Part of a small language model's weights.
Size: 12 layers, width 160, 5 heads of 32.
Architecture: LayerNorm before each block, rotary positions, biases, attention and MLP in parallel.
Training: a variant of SOAP for these matrices, 125M tokens, 3818 steps.
Each number is 128 + 24 x the weight over its row's rms, rounded and kept within 0 to 255. Layers, rows and columns count from 0. Numbers have three digits each. The size before them is the row's rms in percent of the matrix's.

# layer 3 MLP up, 640x160, rms 0.275, rows 273-316, columns 0-159
097:117112083120113165103134122118084143124107120086150129116121157133140105156137152090142152145141164155151164149129143119117162089125111135143099102138140162163139146142133127150122141174143104168124125093114122120082137119171167083148155128136114135109130149121121102090135102087146121075109146129153092103116121118090156161140122135083112151156112130145113125104153089117176134084151158108107159145110160135144131167115138158137143133081076150137160135152140113082100129105166118
119:121142096170110123130127147139116184145084151109131136137135125129119106120138100190127105125165126082161137099125146089110143135168113132128163086113130121102184166130118146124154158151129119151123159125069110140139132138120136126141120150132078143072115102108153134105141166060147141125111105111152162165137070081136136131118121126093120110133121125135165155137101102143077146121141114090151133126154127122162143125136105164119120126120100128144132149113142130159117172112122184
108:092134100103151116165154163110148142117171124143126136115092140130120137149162127141127140146117167122103140123125121172102136130120091139103130110112165099125125146165114121135088155167126120113119121143103123099143151161117140128098107153072099131124141121133102158146185091124148104116108154117184093098127141094088147146137138134149116075153154123160130105100147155147059162091091119130149161129140123123165171119126126159142101133111097090140138133153107104115123113117194116
092:115111110102127123107112118170140178112099163142131129118066134077129116148158102141105109120156178156128167131088120158109100085122136127138114125130139169152112133165186109112105125105166094131147109135106119116134123094123166080139091107150111166153143153143128117109139145140136132091152116115113137099072167130156140135127114142099132159109151125125089148116128124152132136180122109169093140123138081130082137117159143134121150125126095144114128060105115124146148130111093123
087:162099056147147126090151086104122188123131121081071130132133157175156109124095101113085159148124144118087114127148138133105118121109110135166138132184123105094113103127137111136161131113173122111118129129100139122148111140105131115131128163142092111115123121094159136123169160095143164138120117182095126105108157144115162140112118129129119127158110129086118138124091104144135121135133149101123130121121139092175122139133109146116126102117108185115121127167130160104123169120097174
100:146154138120137144101128092081136121125128137113134111150106150149151117098115093185128124146119113111155156149143118111105098133128090146115102127128102143107130096124109127129161107072144138085102105112118103119130112156115157135160148089099098128134133161177099114113144152088074080153117106120140094123129102166148151133103160099103114159146132089112141090091154162155119078121166163175153137152125127117110151109147141163096141133117105128149139127115145142174098088126096154
094:113126149118116123135099169111137064071090124112056108161127084139148095132123152156118146151119155066130132145135123141090098130141138111113122125116150147093142117106131177086148107129138132139139110104150120148142157125188128087123133120138158125131139156122147145138133151125132163125156118155169088113091103137141111169172132120139104121094108208123112121134109094122129162153140134140113134134116114144110130156142140136127092114165164149139102154138112140102120117137154079
104:125161155139109120087167151122150181139136134132153111103135104169106160141146144140130139178149104111081116154131105139121123138119115149148121130129099148147096134112121096142160109131096105128160117069116129125144147085160106112139118107112149136146111128084112176099177130146159115109107123114106160124160160139136118173127145120149129091123140105129133148140125180147136104154049093118106125124148167093122113117133108125101156148128156124115182100136091117148089153084143106
101:190105157093131072107120106162106128153089133133127138143124186158151144109122106115139133187093099108156104106152112131150117152111158106108121145153106120125146129113095175126106139128150113157134128151110106114106070141131154134145127159134123167129183118090103172143129164149161142125125101146171121106102133130154093147084142078138112109134129141134124157143174123168126138126140123156082173190133128126149126110123146150115115129101140138113126151137137112098137134141141162
097:138146128099134117148135098142118122101125138132098143113114076115129132156175114129137140088108148123091128108153162134117104140094139090084135148136134145085166132154118113131108139143101114137148152109147163087123091157065122096130110093169121114146115081107151150098118129142111141143153160135115145097155097124184065168128158137130107139101147134148138108160167119141085167156169113121166113109131137142156127110146129150160091133188132134138122092143111151106122110132155138
106:071157154130133120137099126146127148118154142100135155141140142158142137137124103107132122109120148151145135116156148097138113121118122124130121136151172099117112179151162144144149131141188122144077126140076188139114148120096140137111130135101157093150138135130169138140127171066118151150113132110114121114145131107121121131093114110158080171141142120120104105125115084140114102062148121154099170128158137113153127137154131135145096103122138125159135112082165190089115121083149126
087:102181118112106103092158078098115148122127152109099101140153154098140161125157140158155074139091085163100118106120114151143132100129159176165152119109145130109117106120127070089117135095141126143092085133109122166140139129107125162142151150079156105117154093175116157093141151149132132152141124131146138134138129115151148139112105159137108160120127096135145126108149128135128111160134127109148089113151137098122144159093120167138128095150099137139109084112156163111104156114129081
105:138093115106130095097139115112135130127118109087131099082156114116115131145084124127140095150113111144105108163160064106174143159152091127122112060131138129150136144113124143117184105160114155102134120134103112160147133140141142153110122124145135167153077141115103129141138137118120107141143142093158125144161050128167147117144172098143122137125136104142154071116118174140159093134148156143138115128122118126134176158102123116125142137091075154125117154150141112104118153134140105
083:128144146148134098098112131094151138139130109100134147145152151140125132104122146153106107101089120116122162121146160104133121107166093131111148125120132149133120127119150165122166158078112120113131157127090099142152147170139111122188100099113152123101128110130124139134148093123133118118105120090119113096152129091104122082175180192161152119103100142129113145117131153140121167172206108151147086105112168127153176101151132123161089132100131150146122145121114103103119146120107139
111:122111108104142150107136120117136191090114101104162139103161094128123161110143140129159094132055166147140137119105164139065127145097096163106135123158113142152118164080115127185160140156162164092127127099088126144148112161124102150123130103127102099136169120104118133121143118150150186113126126132159099147107123092165150133146130107125130165140174146137109123115126132094132138132097124146120194132087092148128145143131130153112147141133137137137116104114105132118116141092120133
098:123151149134133115147154180138121071091130143112111101146113094134111155150174120139143123077179142117174098118161112132120134140123108129175108154188190105081128083130130108123127118160103125157123131130143110129138149133120131116161120096124116115169115120128103156128111119176096109164128132130156165136075104102137110150149119140153127087124140115121100102164114091124154113125143104140153161107138159118105131132115148156125123108163105136119098118094119101094166098125171154
097:187078173094149103129126140122106116142104153092113107109139100119143104104117119115115089153134156084108079138126116132135124148135158097097139124114097129090168107127142098130104130128132148139158146145108140147123150171154161128161133094122105154150109125139117129126122134124178110126150159133131084128115149115172139151098168092116126091119123142116165118125119152095155107080104138083130155171180140108165112094121117134127118131126143141128131097163065130115140168160092104
106:142104134092093112162110134160160118108158150121155116122148113119148136125085140136136129156068125080116148136103195093123107119121167179112146110138083102138139066119121117133161093149168109117156153124127115121160130109133160104154130123110152140162147180140112144142162123107127111181113138114132159119134120130187146137115147095136120105079124116107159124082126105134120125073117108150167122127123121130137141137087091129092098145130073147114138118130141151117130155119134136
091:119124111138111168109136107143121086058141131118129117114136148124118120159131099105127097131172137125091156123123115138161128154179168159137138129117122124117122121166127107101149134080129118097102117108105109156147102168134089172104151106127120130113123113126132106121140153127119101127126126126139115171125125141171126122143122132117131098109107166106101062134105098146141146127148141191123195154102115197105078125141151142106083163163127114140129127094129068125141105116119137
108:131148096123113137126110116144108134115146159127086141141162135146138131109142170119086131151119160094119125105137161104150156154118128114136166139113142126116127091144134148145118148114125120125207113133094107127136107131134138128119128116127138076128159112163112153145117159110098107195088133141146058180110140134111112138094168118192122105149140133123124119135112074109128127119150132133178149130159080105183091159141122162137107108110095131117106123122154152138116098130176130
093:132144151096097165122115152148120153120113151137144077168133127138149118128145175140150114109119148099145118097154187129162148136139114089138124111119154146099140116108148144108180123098127125122132158116107144108118069120119139136139109093090130135132131118128096139058120102146156172122188164130128098173139095108184112134108147125138129158131145101132094153105159104105153123125114135150131114111146120110112120120111125109116148158099132091156142154089154140174137154063133150
094:118170120123109125158127137087148138127144144157118137114123113138111127089110133135096120132122141133128138103177088131134087141129091135106162117108136128140095121155160102136158117146126187076143177136151104127125140126139075102129113147125150119117158136144109124098125125080135134129110096150079134159160098175089135092131123183102165067113086115168149139154076118110138133095123097167165136099111113144154093099121097114118125173142130158133131133132119155137129094107135128
093:134069115129132135110167122138097136115140117146104138117124108133109156147139150080120152181100106131146105120108140107126134173116122133152125130100149098116126130147150108138138078182098141104113133141133095169130127148127116153150155152183116093155131135111083100137168114156152142097114129192152102134145120139151163131124140129146123117057132154131114130134097141164100123112090169098163117128122157139154155132134139099143111131137133129102119125057143106111093121126114191
095:179177126133088135160149158153142110110137174106143099094124102123118118099099126110111072132148133126168132150118139134107135158114119091175122104100145123093147102152114096092131137142134112160102127105098116132124115082139110082118145127172140128106124163091125168162153162145111129146118120135111138147133163094106115159110128149107081111127094098140099155146123123130188140146077133151102119169111147141103132130092156156110101087123094116125163133123168111120156141141146130
104:146076131126147135157109115154133174113125123135104126117136111141117087141147170130074077148143102145072122118115130133122121098134169132112137153124091116097184119122112132150121104148139106127115142109116163161108116123137178081132134135120106161085144161124114099118145119108127099102136120094078147113123127114151095137158126074123147089111113111126112098133150138101174102139141111114131136139164133126082114084111133205099157117107128147146174131159144170123139118138110128
100:132111119113120114124097127116164182162124136141116161091152129168170162109132133119154137162124204137127118132135126133075158099177159123116134153126106109140082104118121188157119108136112101109142145160135108140112132152112143135128125088148138160129178155130119103138083110165104126132140122150126147105103152096137098135132156100126075119093130170080118149125109105137147113110145120155108132107159162107128151151112111128125166118123153149116177110124143142145172108088146160
089:084126082094117140121135139167141170128173145091134127129110129083114138125149132097134172137135128172099084159112128144151111146117157149137128122152138117149095129122189170101136166183118155103135093148101117091129135135137155121150149155134103093156119108153134149142144147124104155133090135139157126134096153119070124123088119135104136120170090122123129168104139138148148115139083113102091111111126156158141102168155162136150137126121119109131124119112093101106144157121070153
106:140107124072156117137151165124139143109130112135147153164139091114141185158143156117167099124132160125144131102124113103109132093098111107145096119084129122126063100157113120156101164135124103103169129151136145121100150121098123127108104073142178119142113163153166140130130134110123178120107144111126141146125091122119163088136133113150112099159117157111126111162110094133136077162109143147131149141111062153119133128146125152148141165135149133104155150146109149114122160102108176
112:099108134148128172116126161162114166125091137129146114139137112134119134133085101129162165170108091140164131176182132137142126105140128122123098130114108109108132137166173105115104169156137129142107133091127115129088160156146111089117084182105140162146132169122127136136125152120149095105116110115136135120112119085160130114125110115122121151108124081139101116103063087113127127113121182108169131120163117135157097149105134142107149137138123157186174126131150126137105087115100130
097:117129142078133134112138159142148109134103123129115153115109139151141138102143140109137141128136142113139159145147115134104125149112112084139179107150114109148102113164121193126120104118116081126108075125124116152155143179081121093112122117156109149107157097102148127167149125148117152100119106125126132135183130102124144139148086132124093115120153079144086081155131087099126113167145122142116131171171157134126144178098110141126132135114076154135162148183126083108109154132121125
087:163141163092153142166125094142114157115114134136145120135147139180165130107153160105070101150184121162117098160121121100169141136119115147155131146115142130137074100144142145198108114137133136087123116135158116126158136159081107127145140110155123130116161145127141138128145112108159108132092128139113114133118168156129107177124105099141104131119168136119137113118147135121166162145084121148178087130097131146128121103124120148099103145130111147090148160092106127117128155080169153
101:133112137120155101143110160132107088081151177120145156162082128145152097102113135087102126134124153148101151117167120098117108126142121091113167136116109158151154110083149105143098101148138132126132118117170163162141117145135097103072069091114120113164156149132143160141100146138104135113131122157167118116102138133090123149145102112152139136080189133149132125154113150171125134123122105153124121132106098131127141155117112124112178128123146117125169151160126131116104063147134098
096:140167144118108073146140152099143105137105113140131152103142133161122159129168130111124167154113083116143143160136119145149152141151130103149080170095077130093125090153090119125111091113105120110143154108138109108116114126134127151117130120117126126106140127076166120122159072101168168134103179155146144156109108132144112134157158141131111100113136185108141168148126063097161125135128110160174144155143149079109117127120141138129148149128125126133132115096163144087115154121145143
103:114139141129132065102160119115143159157140146115155119141132145161132138126117097143167131104152115166120136114121098197154133138169094134137136089133160074104090124119151179132120118163141101113168115114143120116139111128159114163150124126116154157182135139114140134102149119085140163140129076157130118142137116116093117121144134158164154142083168139120100144153098129123135145139087164126157116108145117116087102116144154173141134109115151124149093132149120093125124117111058144
107:092115159094135139114100154123128107119122130078131121120083129090131110101087135184144164165159159143180130117149170121109143148123169088140111127131171115100148120116088139132103124140186166149146137129133109113092110068090104146131115137125098136127080125091141138124142131124145121104117159159171126134138143126164119114112148100137097128125156133107156122128073116147117138099161150183133127137124156121158163139106121124062122151123143117131123110087154125118097104119139123
100:147166118084131100133143125158143126075184113156145138165122137137143154099158107138082115116092114151100120086137139115126138132137164120087157170143118145126160166144111135113077163175110123156107151113115163155159101110109136130149153113117121145137112126153149109129169166105112117097079112105150138116102134088135060166149130119106123144103210130134132107143103166148118113101133110144109098150135112116106144158120126154137165172130122128139115129126121116119149114115147126
097:100118103123118155156122108124122099162123121149122099079160112129129181148126120136125130149158151132141129089146116130142085177140133105144127138118115125149162070093163112162156131161120103146104124137120145191108134092076117107153164141131116148104126069158158152116137097076104127137125135137110118118156120103160135104106074150124120124138145131102140122170133102170139118138152143105119145146097113109141131134095091121158176117125119175127122110088153091093098143133114157
100:113130149125149175108128149108132137114121109216095158171110148150147113142203132124081117138127140136146134149145092146131137171151134114118178130126123112119117122143156144175133118126092089129167142125101121167134133135153145123078148089086147147145120122138152154128120153115112077147130113147138067130145155147121138156123161156110101127137149084138068161133129114122148130149121166126118148110126143149102117120091120135111116105141117115125128149097081146076113144125110122
104:140144113146119118165153140123123103093172135114119165138126137125125140128151129097119142151123104120126107134155118126125189149153134155123145134168194121126132094159116091136120146190122156165096137206143114074125123137121145117107102128156154121123133140110130149133082124144146098141127148096094118154110126113151140109119079150144132092125175105084136120154114089095132093171137105121096102148115104090130134088122152125137121131117144137113102127136170121144193127172142134
098:100127135145139130117176131106132122112110119156137122180114145129135135140103130110130160140118122121147151123136114092168107141189120096130077140101134078108075130085143099155103106146151145133156102126082151099138162123121159118129128122143100110170091173154110122120119167162117100163154122122203110108150103116119118127122098110124118138119113139155114108122136141142130113114138142130128132103138097129100088129139121079169141172121119059155112108115185143149145170124151127
087:104144125119088099148124167154143142128103149150104112115159131115122132118128139117116139117117111143135131140113113115119132135074118137124139126127138107108126069112136199108140127121132137111117144158175134136166090171128092141131164118152118126134134089135116119118130102133163145142078158190127148115162131093127155126131112136119137107124109179119130128127141061144107154157141140100142162157082109149193143087141138103131116092115129155090164130101152108200160108127164122
101:097113124137126142145190079128127164114104101149094116146102151139112108115095091136116136109151104121124177086105117148144115150121160076132150142162110147094113101166112139094149114135169083153142135131161090114122163136170148104141143131078141138148137127124127151136134134090109126071097137135126172133082108094132148115136117101113151143128113108094123098107138118154068150138068130098165084107131105117120166114112130141114105144142139161137159140126149138132106131133140150
111:150129132125082124120101140120129123119096117165116138112070126133119123081099123171107134162148128159116147106102166117089066130181173138125141118135115149121159165117102153157144132121159130178166136093145108122154144108100100100109125130159120125122115141075127121112153098116131083126127141083170139141155156125097122126165153129108159165154122127115117110097135137085147113159166104134105147163144143110149085122128105170127108113099136136129166088137101148107146102108112103
095:132111128124112175092116079128146142136139113122136099160121116118121098140150168169091118087139095165121129111152108127113097172080125100090114137102081153130143185127092172073136126167093147155172180106149150147156128128095113103121107142128145143147147102140121124104149104104142126141102119154152093108128140117132140144125145128121125137100150150074113103118123137117146145093122137091138118105158108161071147151144135125100103117136120158160136094133128090104104146152137157
# layer 3 MLP down (transposed), 640x160, rms 0.266, rows 273-316, columns 0-159
096:133150073153166125148176058074096136088094134118154063085137086142124105124142167138141106109170181178134119139162143123153124113125145167100140144122153122110132116147119120171140107093129105149138137085126115120122123111152131129100165142110139116128162112084117128128142139095094102113102137150096124154149139142133140103140161116097164142087101148105158139150102127097139106113110132114107149142130118135135131139125107132089166097135179101140150124129137132127108125141093136
112:149100163118127169154106130135137154104099139129095073158142138098116162133109145107111171131096131172131144120151065119120130136140099144125145153136153116127112099106085117125138143128171110162129132099131128131131125126143118101153126185149102108110096140107125112108128096095164080110129164157110114083150124090106150099150110133122106147171133166101126166171150119120154125180139127108139146140098113149123136087136122109135107145135090108094135094107170140121077103168149114
096:119097144121133126157074133152132142146142133115133141093144135086119111119116131100133189064143117153114105132142153133112097113154160156112193125137125137116124115117118138139105159118125096154126156130118113130103111095137124150127122150145185093109128129132112163113164133086116144059118158128071117139145138105116130095116088150087114145161178098125132126132143110126131112139114104145141105132154181144098114136158064177129116139158133115138112132122158077127112128106103160
093:112151147137129104126108110132178151162117110106110127139172136160181118152085133120081100121165081177135170159173117143125166141140131131129154153145131073117126115122104147149102144161110110154145140134142100125125143141139154142102120165130123119122166120073136138160051136110113120141146147134125142108116130126150147149120123137120126120136115175143176102141125100152104133119158120116121139132179159173131116129117147096148125095142138142102106113140139115144122110215118102
091:094091098133143137138120052124113134114116119156132160100110149139123165143109085125153147118157118120095155114108154099161136129121112112079150141122105117131161128168153104127099141127145120124082155147152156081126088112119140090102114166091149105126119153179148126129107106124080126077161142108123138161117150095146144138130125118177139116146079096133148121119119088090157154139145140115095131127156145131157166147134105147113141098113158179129101141112138124138113143125074128
092:121119136140134101074131154129129127110150115151152122127111140115131137151116126076168172118102134130114143152103122181129136173068145130154144122158118143139114159153098104095133109187064145108133128122154137122108114109174163115139154099202093121178170145124134140144156128108137163117139138191108138119144112153139136143152128114106106099199141099128115141132140112099118137135158101126122093123133117133121106160117099128130134152140108148129120139139175111123144145081154117
106:144107133146135141096192085096122133118092125074126141117123102140105152103141119144139109182110100110137113155104109117093094166106135116168155127130118107128116110132160185133150141114133094099176155096146141120165146147132108163087102135118174132090135170126118137134130135166116139138136133128165112136143173138164124118112120134122157131070143144136143159134113131127139146112119118136164143130137126146128117154135142076151111117179119093114094115146122103124122201165147087
104:144140176139140177168141140104118127104119201138155157111140083121179117079121128150121141114147144116150126115096204162119118129120116105093149160144145100164164124120143118118098137102104109115146116088125126164104099123129112121143153130150111114138143117169140111126120102160121155138143145147112130129100100122153122115135090146188114078135099123182106148147140119136151113150099129127133139174140143111111141137135114151152145136061099099137100096131102116145149134131103098
104:138140134122107086117131121156130135161102163112113119122150189145096109130084144088130121153170119157145137078087118136111118123105132115101140143081176151141091139121094139092163092188159111120146153128143113114131141173138092139152095114158120126132146158117130119156145116133098155183149102139177117118110174125118139112074104150147134118119132140108134148127127136153120125119100077112117125116103121121118115146157127116083180131156126153176139094141102122109104166114155131
104:106151102153152155147145090122111135083152103103137100126113131120125108126148108113063115180099174122106119150133109171124107105117104121130141076149114149175098075135161152130134128132095120091112154115117082118163146123154097138104175134083132141135122136116128113187122110160142129133117074128161153180146115104082152131138131156160150081119116125119148123122137137144104118086085109130143107144141101177154114149104113122137124116116155154125116152125101108117122103118137115
112:098088130148101143115097107113136089089142101148148110099093136120170116140116109121118147120114155176143134147115117121154111145153090167127102112154130132138131115133123107141070138125136122172105130118086116114163144118092115139177099120151132142158083127091131135103171131113113141160156117120088140141166121128145145039113154149150094137162118115079106173169150144127118140141159146101137165162119135179141115103116162143118140116139114136129136166127155119138143112090110135
092:173116135116150143181094183128108154145134077165152131109157094099111103109098128109166145097151170114124153146155127122140137123104128157138130140146134151167125143090114178143159101141079120097120147135178116107129167138137118107141153135147124139139107138084113113146079108144152139122131128118070079139095136121126166135122147118131124106121131207146133122109116113155161143126098128134111136125118103180102098102151127077084136158101150123124121135122131136129158114108142123
109:133141094160112138135103131142147128165102152137074091141106183091143109113141078121089144094106126128154126113174083178111126158147150149135095152160101137184140147120171129091119197124126155101116106087111158138166149145121150135144124099113143113139134102123154122113148119104125115161130109139147167082115101158135129109112131088133109122117100128113145153150122118125136141145109107135132097120097121123162111109137131121141162156154147150179086092097167135132146130149120107
084:144095146128169112112116156151116144116154121087118129158164143141131185113126132116111071148108137070146139129120189135136103100138108168138143136157133144130154144132168119136132123106128134120148123137096096151187104140149129085133114110102146117121123137066129112107107097153136102105132114118117107123085129078103144117167172169151170152154088111141115132165179102112129133111175088154117132110121138112092103102132105141123079149121109161137153140106104126138123133127129118
110:174146116086085144159127109114164158135137099126129166133130088148136213112077143105100152142135105122113141122142138094112100148141093127149128131131117131153176141151140162123130148150169110123117142154123139142106136139143146137132146162166160143137122125127167147103159121080098105134106200119122096124160080110139109130117121120134163112130114077088101126156091123139169150128133121108142156110123095105136103125090117112107097166134140129126137147079132141147110170131129127
105:127132142133143134163126113120148085108081143130107141150164141147078150100137135126122095117188088154128157121138159144146139160120158107127145132089120128131115145144124142106119162104086139091107116076141158145107098182161099098142078185102114110134115129155101110096130125145158099135140142173114133124132121128105132107165126073166110146102118123092132063107135118125149140141110129140176150126110112134138140147128146089121090154125118121121139136136130103116179139093172117
091:105111131119151098121134087117146088158079080135176108143163148143047122176034097126094117109166141134110143164143147134136125119128158096113124123119139096130090117144145136157094122080076166135150148119138171113136150166122112156099087117116130111135140115117116103159152147125102115152114146099105149121170139143110138132088154154128151125131141154142138117121105135128125126103141126104108092117123124134147101121139145126122128121144116119108133093149118143162111084126134095
126:104114114117104142178161099125154159124087120132098132087101139114135128108166140130095140105123190142132130101120110137099084147096092177160129148117133121130163145135153155162117130153137114125140134167135114134110096105151152124083121124087133109104122105126098120125129165170116130111102119123077160163134133168113130094140103117125194166133118125136133101142088148108117102100122164104137074179113142122159106128135115102159126127065131116101131107147133118104122102094115122
097:109182097103143125169132130116147122140109135133137118113122098112103113125089100100151107113120110110126144146194143110109158135133162153148150170120124150118123150078131104115140128124135121111106111118100064154131098145117134145108145152117144107101081094140142110124143138096137123149155129163120132112090101100127119147154193133138116139110081155128084155125147167155123188090150173160124135144093113119134140136185157125115132147125108067146136137138141129103157152100159117
108:136121158112147150050128153138140114146124142125131087126088170120113130150095151110115154108115104120119143151134117111101097142097158148144115146173146117112123137157130125146157160113144112140176159158159083123144116127126172172161108151143145116152104145135157130098126108124167116107128132127096122126117138175106154096121079124154097128132133091168105100122144169113119115123181152116180097132152167139153179149131160159143120111070150147132132133093138102139118118120122153
098:143089126154158109156154143125133114143122146126101088096127127115143122149132148127153139100088119073156154144091131143131166058111143132184159110129145093111114118119128088128154140079106103147134110089130108125098133131115143147144125117081120098118106160121127174129110104146128144103149157150092109116161130121105132089102155113142111161133128146134136172172160153131076103110159107154141166083154132123150117125142116122128159127124163083122079150124130099125184113138139126
085:147115151099158101151091133156169149128141135165070160140139136122139099143127107109167113140121099125101183129152144129134089086135123127150124088162133101179125137132118106143139107081129130081141132155137153158161122145154160121130139132100116128135126124099136164114090161136108140109132097124148133117143128118122111149158153082098147139127126133161087097102193144116108109097144146113113112129086120167098126139118182126164083141156142097158130105126101086093112096138107115
097:142172125162084105136128145143130122076179125121168122078121127104157167167075118111084144128118133121153148145111104170159097117171140139122129078166167127130112149085129132145138133150104125125130103172113108141137128168117116137092112143132154087141125106114146113123122127164104110118155117165117124085148088131143140134171118177137123114115134114136138095139108132110125117129103092130131121126080154111109171130141160111139158130151098156169107141058161109137142134138119125
092:130169122094134123107106140121136166150096171135125092125179170115112110109098098107172101155139151119179147160137124128143114116087121116118153142135117101151135085152107114132162135125119192123181134086139150122148122095156110152184126129125133136067120147169124143147091163130111128124126144129083137140146177150143135120148154153120165151157149102123147098113127091148098152095107148119140108098134092140127091153123170140118126152151132128151129120131154101113102097143136100
104:107125136129102125104114125144162158161140108149149109123093116080134137097153120094128100137112118105078095120104157087118119119142073114145142139134103123132142122121116118136140094155126098134163211132158147111140130129158190119130107137098131140127133168125100127108125132129086151136115186177106125153177140115119099154166173093085160118106149146116104112121124122139157089132149125120135083121108155167123125138119164154096100141103087109138126133130097102113116143093129106
100:094154127126164113148120184172114154170093112111158099158169139145117134114117165173107151097151120112125122113103105081130150148127111137118102118157142121093146141137137139139116111114124125143081141115129153106112120101159118110145138133118145160138149107094109084142149143105128110116137159126150142123139150152131167133141117135147136160149119139115127134135117151136154133162084085172122130171133169069162139104094155163157141114138127166130118149127155090103210128124172097
091:135081150146130108117131101101140107138133140149130103136159158101139131118123148078155130097155100091130127138122128140133083076078121138141095140108159077113105118182087104147117112135089110167138163145136097148118076140140127158132133112123116122108126128136120119112124130148119138097078076111177068154106112175098120120089105124117107164125149135126121062116105156119084173122132125131132136124115118103142131104153143114116110118116122125123088119124131118133160127191138153
107:156110137143110154130147152136139111137116126104115131071100136157130121133147132132128134140122155134106106167088153123144149132090148083107130068125150138129126158142157159108095122116138124118126101109088136133111168107128138061106173119153128133143169113139145132120149122166127148128144140164084142061103114130102144137126177126139130110127094160149095127151132075155112094144140082149116163142150112128088162155131121150144082164130122123154140114113077185124127141100132096
108:150130114092081115132132108139095109100109139146138195145103147119104127129119072159102149103107139095140136102126105132081161119127199111139136127112094147154137161152135130135139165160148118148125104100109121134107156134122176110130133141147120108133089120117155126117130134117113126109120129117162086142189071135120166103129098105141104111122177127101085119149124144121137136149106137115138152137163163144108139119136117178110099132103144101172130109094090135123135087132070116
090:165152159117124137117116130127130123134134179108158112109109141099136101123126100151153105116162167115170126149159111064099117138095102120153113150124134106148085149140098097141155119111135136174112123164151133141138109130111124128111163127115134154183130140192121097144158121157078125125131090141126102144167124106165139144105101149114136129108134082141109111109112125135106091083149111136152090105139127113133110175113153140134137166100168124096159173201142127131111138144142136
091:106077145130152093133106168128162154110130149105137214130186124150126092109096122125133132128139114100123131102111123121104139137104096146185074121137118125198108135139133137144098145098086131092087158120152125133127152163094154126136084140158117126099132150133101116120114141115138142151115132132113133125100114178151127091094117159086096109116073117100100122110172142135137160113116084124147145125101129148136147112153135111108096154115129099129124125113112103128145108096141123
083:074141125123128141150118167108184163116124142100127102124182158131106129183122109127128158133114095108108097137126156122128118110095129175153159126139146113120151145150113128108127090087067123184089127118094097133105142124148140138163158151096155139108116129091099119110152117098113103129117056103149123122141105098138119148139143149125142151126139127191146108089137171127138141114124122132119101107200161091115157117115113120143090140139105117104115134130140140136135131152147134
100:129152116138144105154136151109084148134064129121105162176112150113138109160139122158086154129119103062147151149140098123114178118101170130109173158156125119155130144124099145133145088169121101141134141136092163099103121123076080134142093123114162153170146119131146132132117125173109085140138101118058140128142124160128170153123131100114147140125122154134150151101150105159105130143160099120155157124119120152154139110132137128117115148116135114135100120139162137142181123117141153
080:124145109136080190152141107147125154131110087172124153110190111109120080153146182084087120158129139116158135135153163113133099121075146082131128122133134116161142123122113107140112139095120134120140165132108177147146153155134095099131171131152131124096157139138116119122123118177113115111148164114144140139113157163129139111099138142120116127205113110152162106125121165141124130126144122150112136140141137157172149142141086102122101149111111113130148101133154146103178128127164142
112:098151145140142102102136095113117098129084169149131149141164139117121104112106134110124093139136128117117140121108123120144145164154113115144126120129121156152103104144147111148139135127083141099163109111127125125148123143146163177047094122137121132109089119101121131156107150133156110118119079134141117144112124112118089118085138117113151159070165078149158127100180122169131111072100104160105104130144127175127114133139105149122131136130092118186092078144135119082151121123135141
098:114106108124131133122100109169151153132142139087181099170184153136076120148164148085136128111136098107172145120161154058107130138110111176124145101130135145149118136127131118170150151103135142157080114129138147121117131129077127130126137127139128132100146156090084153155108160142117099115154139154122140100125128160137172120114086133136107158141163152138140099146133117133096115110142114137124091139175121143161110147122132122128142154156134109149123086124099143154168093161160087
095:102142132082152120102111133152109152143104146144113124124163158126165137093109134135152158087110142152127162121148143127138096146118123105143105100150160120124118117180101092107133135127074134149116132146150149121154125122163120154105148104094103146083143124111084104117130139129130137142121118089131134122145182101171134138160136145115173120151161105143131138191191144180114184127150103147115087113150114127111153103119134163137111129151098107131087072139125155112144153155144110
094:159150132119178119114114147121111159139139107166089171126201093156101105150111132145140126165125112149137083095137129111143093098116095137161114166113170114092133111153132092109155090091088102144076102147132100119128129123107147128144116152137174109126130131091092118123104123130122139135133123131099125105070139110131119128094100143110143136099136140158151163082134140180180129107154171153108125123147115129127136161119143127139132126169120135082115134148124141120172133156118103
097:139114143113161112145133128109143161113129152125155105113134162164114081182109150170129137132124125159172140116119099121151162124117143123102128139115136126108129137099092137127118140095097109109101164076151130143081126121161087111137108144147123100087143103141103133132156084112111135097163172166099104084180112153144126117151118149073109097135145106127111177142122126106160181100106129084129116112114138144122136147141111132138123144109113147086108091109123147090153135093098090
092:133138147086117156121125153145150119154142105118155104159110114160149143120134099131120165109151133102074115122103140122168113056133118118094138160171112110148140122116142155168132129146149126158122121167101123117132112102134108116123137166129124136154146158165182130134146138096116088090129162154096162143158089113134126107116108145108090144158134142133125109190135130121109120139126150147138165170127133159122114136106105142132081105123075127148138207117104129143170146108090146
083:090159127146136115156131098172128138113106122134153098114158133119182133060126147112090128096112109125115143101130151112115162075132185153129117119116092157105140130112113088151106110120057145139073159143116159122119121105088158138114100151116137113106137117123108145155082129169106144119134088131140159161151091136133120179139156102113121146133166139147156127110122137172107135143146147138091115125155136155126121131122120142137122165121131108147105109152113140103149089188127146
106:140111149136145123149147150154108165083156102131094127116143114145111153115130100163150165035145134089161114120166150140108125126135124104108084118143134132114112129171157116142133145111134140155098128145113095106139084131143109141127168122158118162164158162132118112129126151200149116129132136168160145110148109121078113134169140080111120087129135125094133144156136163153154147126126124110139143126128106134137101123116135108108132114148133149133181108090133142098114093068133096
101:150099141089163137122110131120076143130137147164156100148058160140152108139108071166082133136109149117161143140135110171110107087114155127135108156170128138123094113125132088151121093126094157121175125138114100136129139137082136132131128113134118157122128118116158102147136094137114124159149094117127118162164121147153152163137143096107093147110125146150129155154118122129101136091173118077103165165121139100141120162140156135119153117144095137136106093139124082100147091148098124
091:130117135187129106166133091135121086159111121168130126095123117109146133119138109099136141088127123088119120157102096153130096103085145097127123147144132135172127089132137083149096116130115118101165115123085157098147116135112138144135162118102088100137160126114132154117131141101147090107100169093146135119145129106156103100153101165140117185117110118135113112160197111116111112143148077105108138155159153157150122138130121129118159096136130115173144115130110118116081114179153149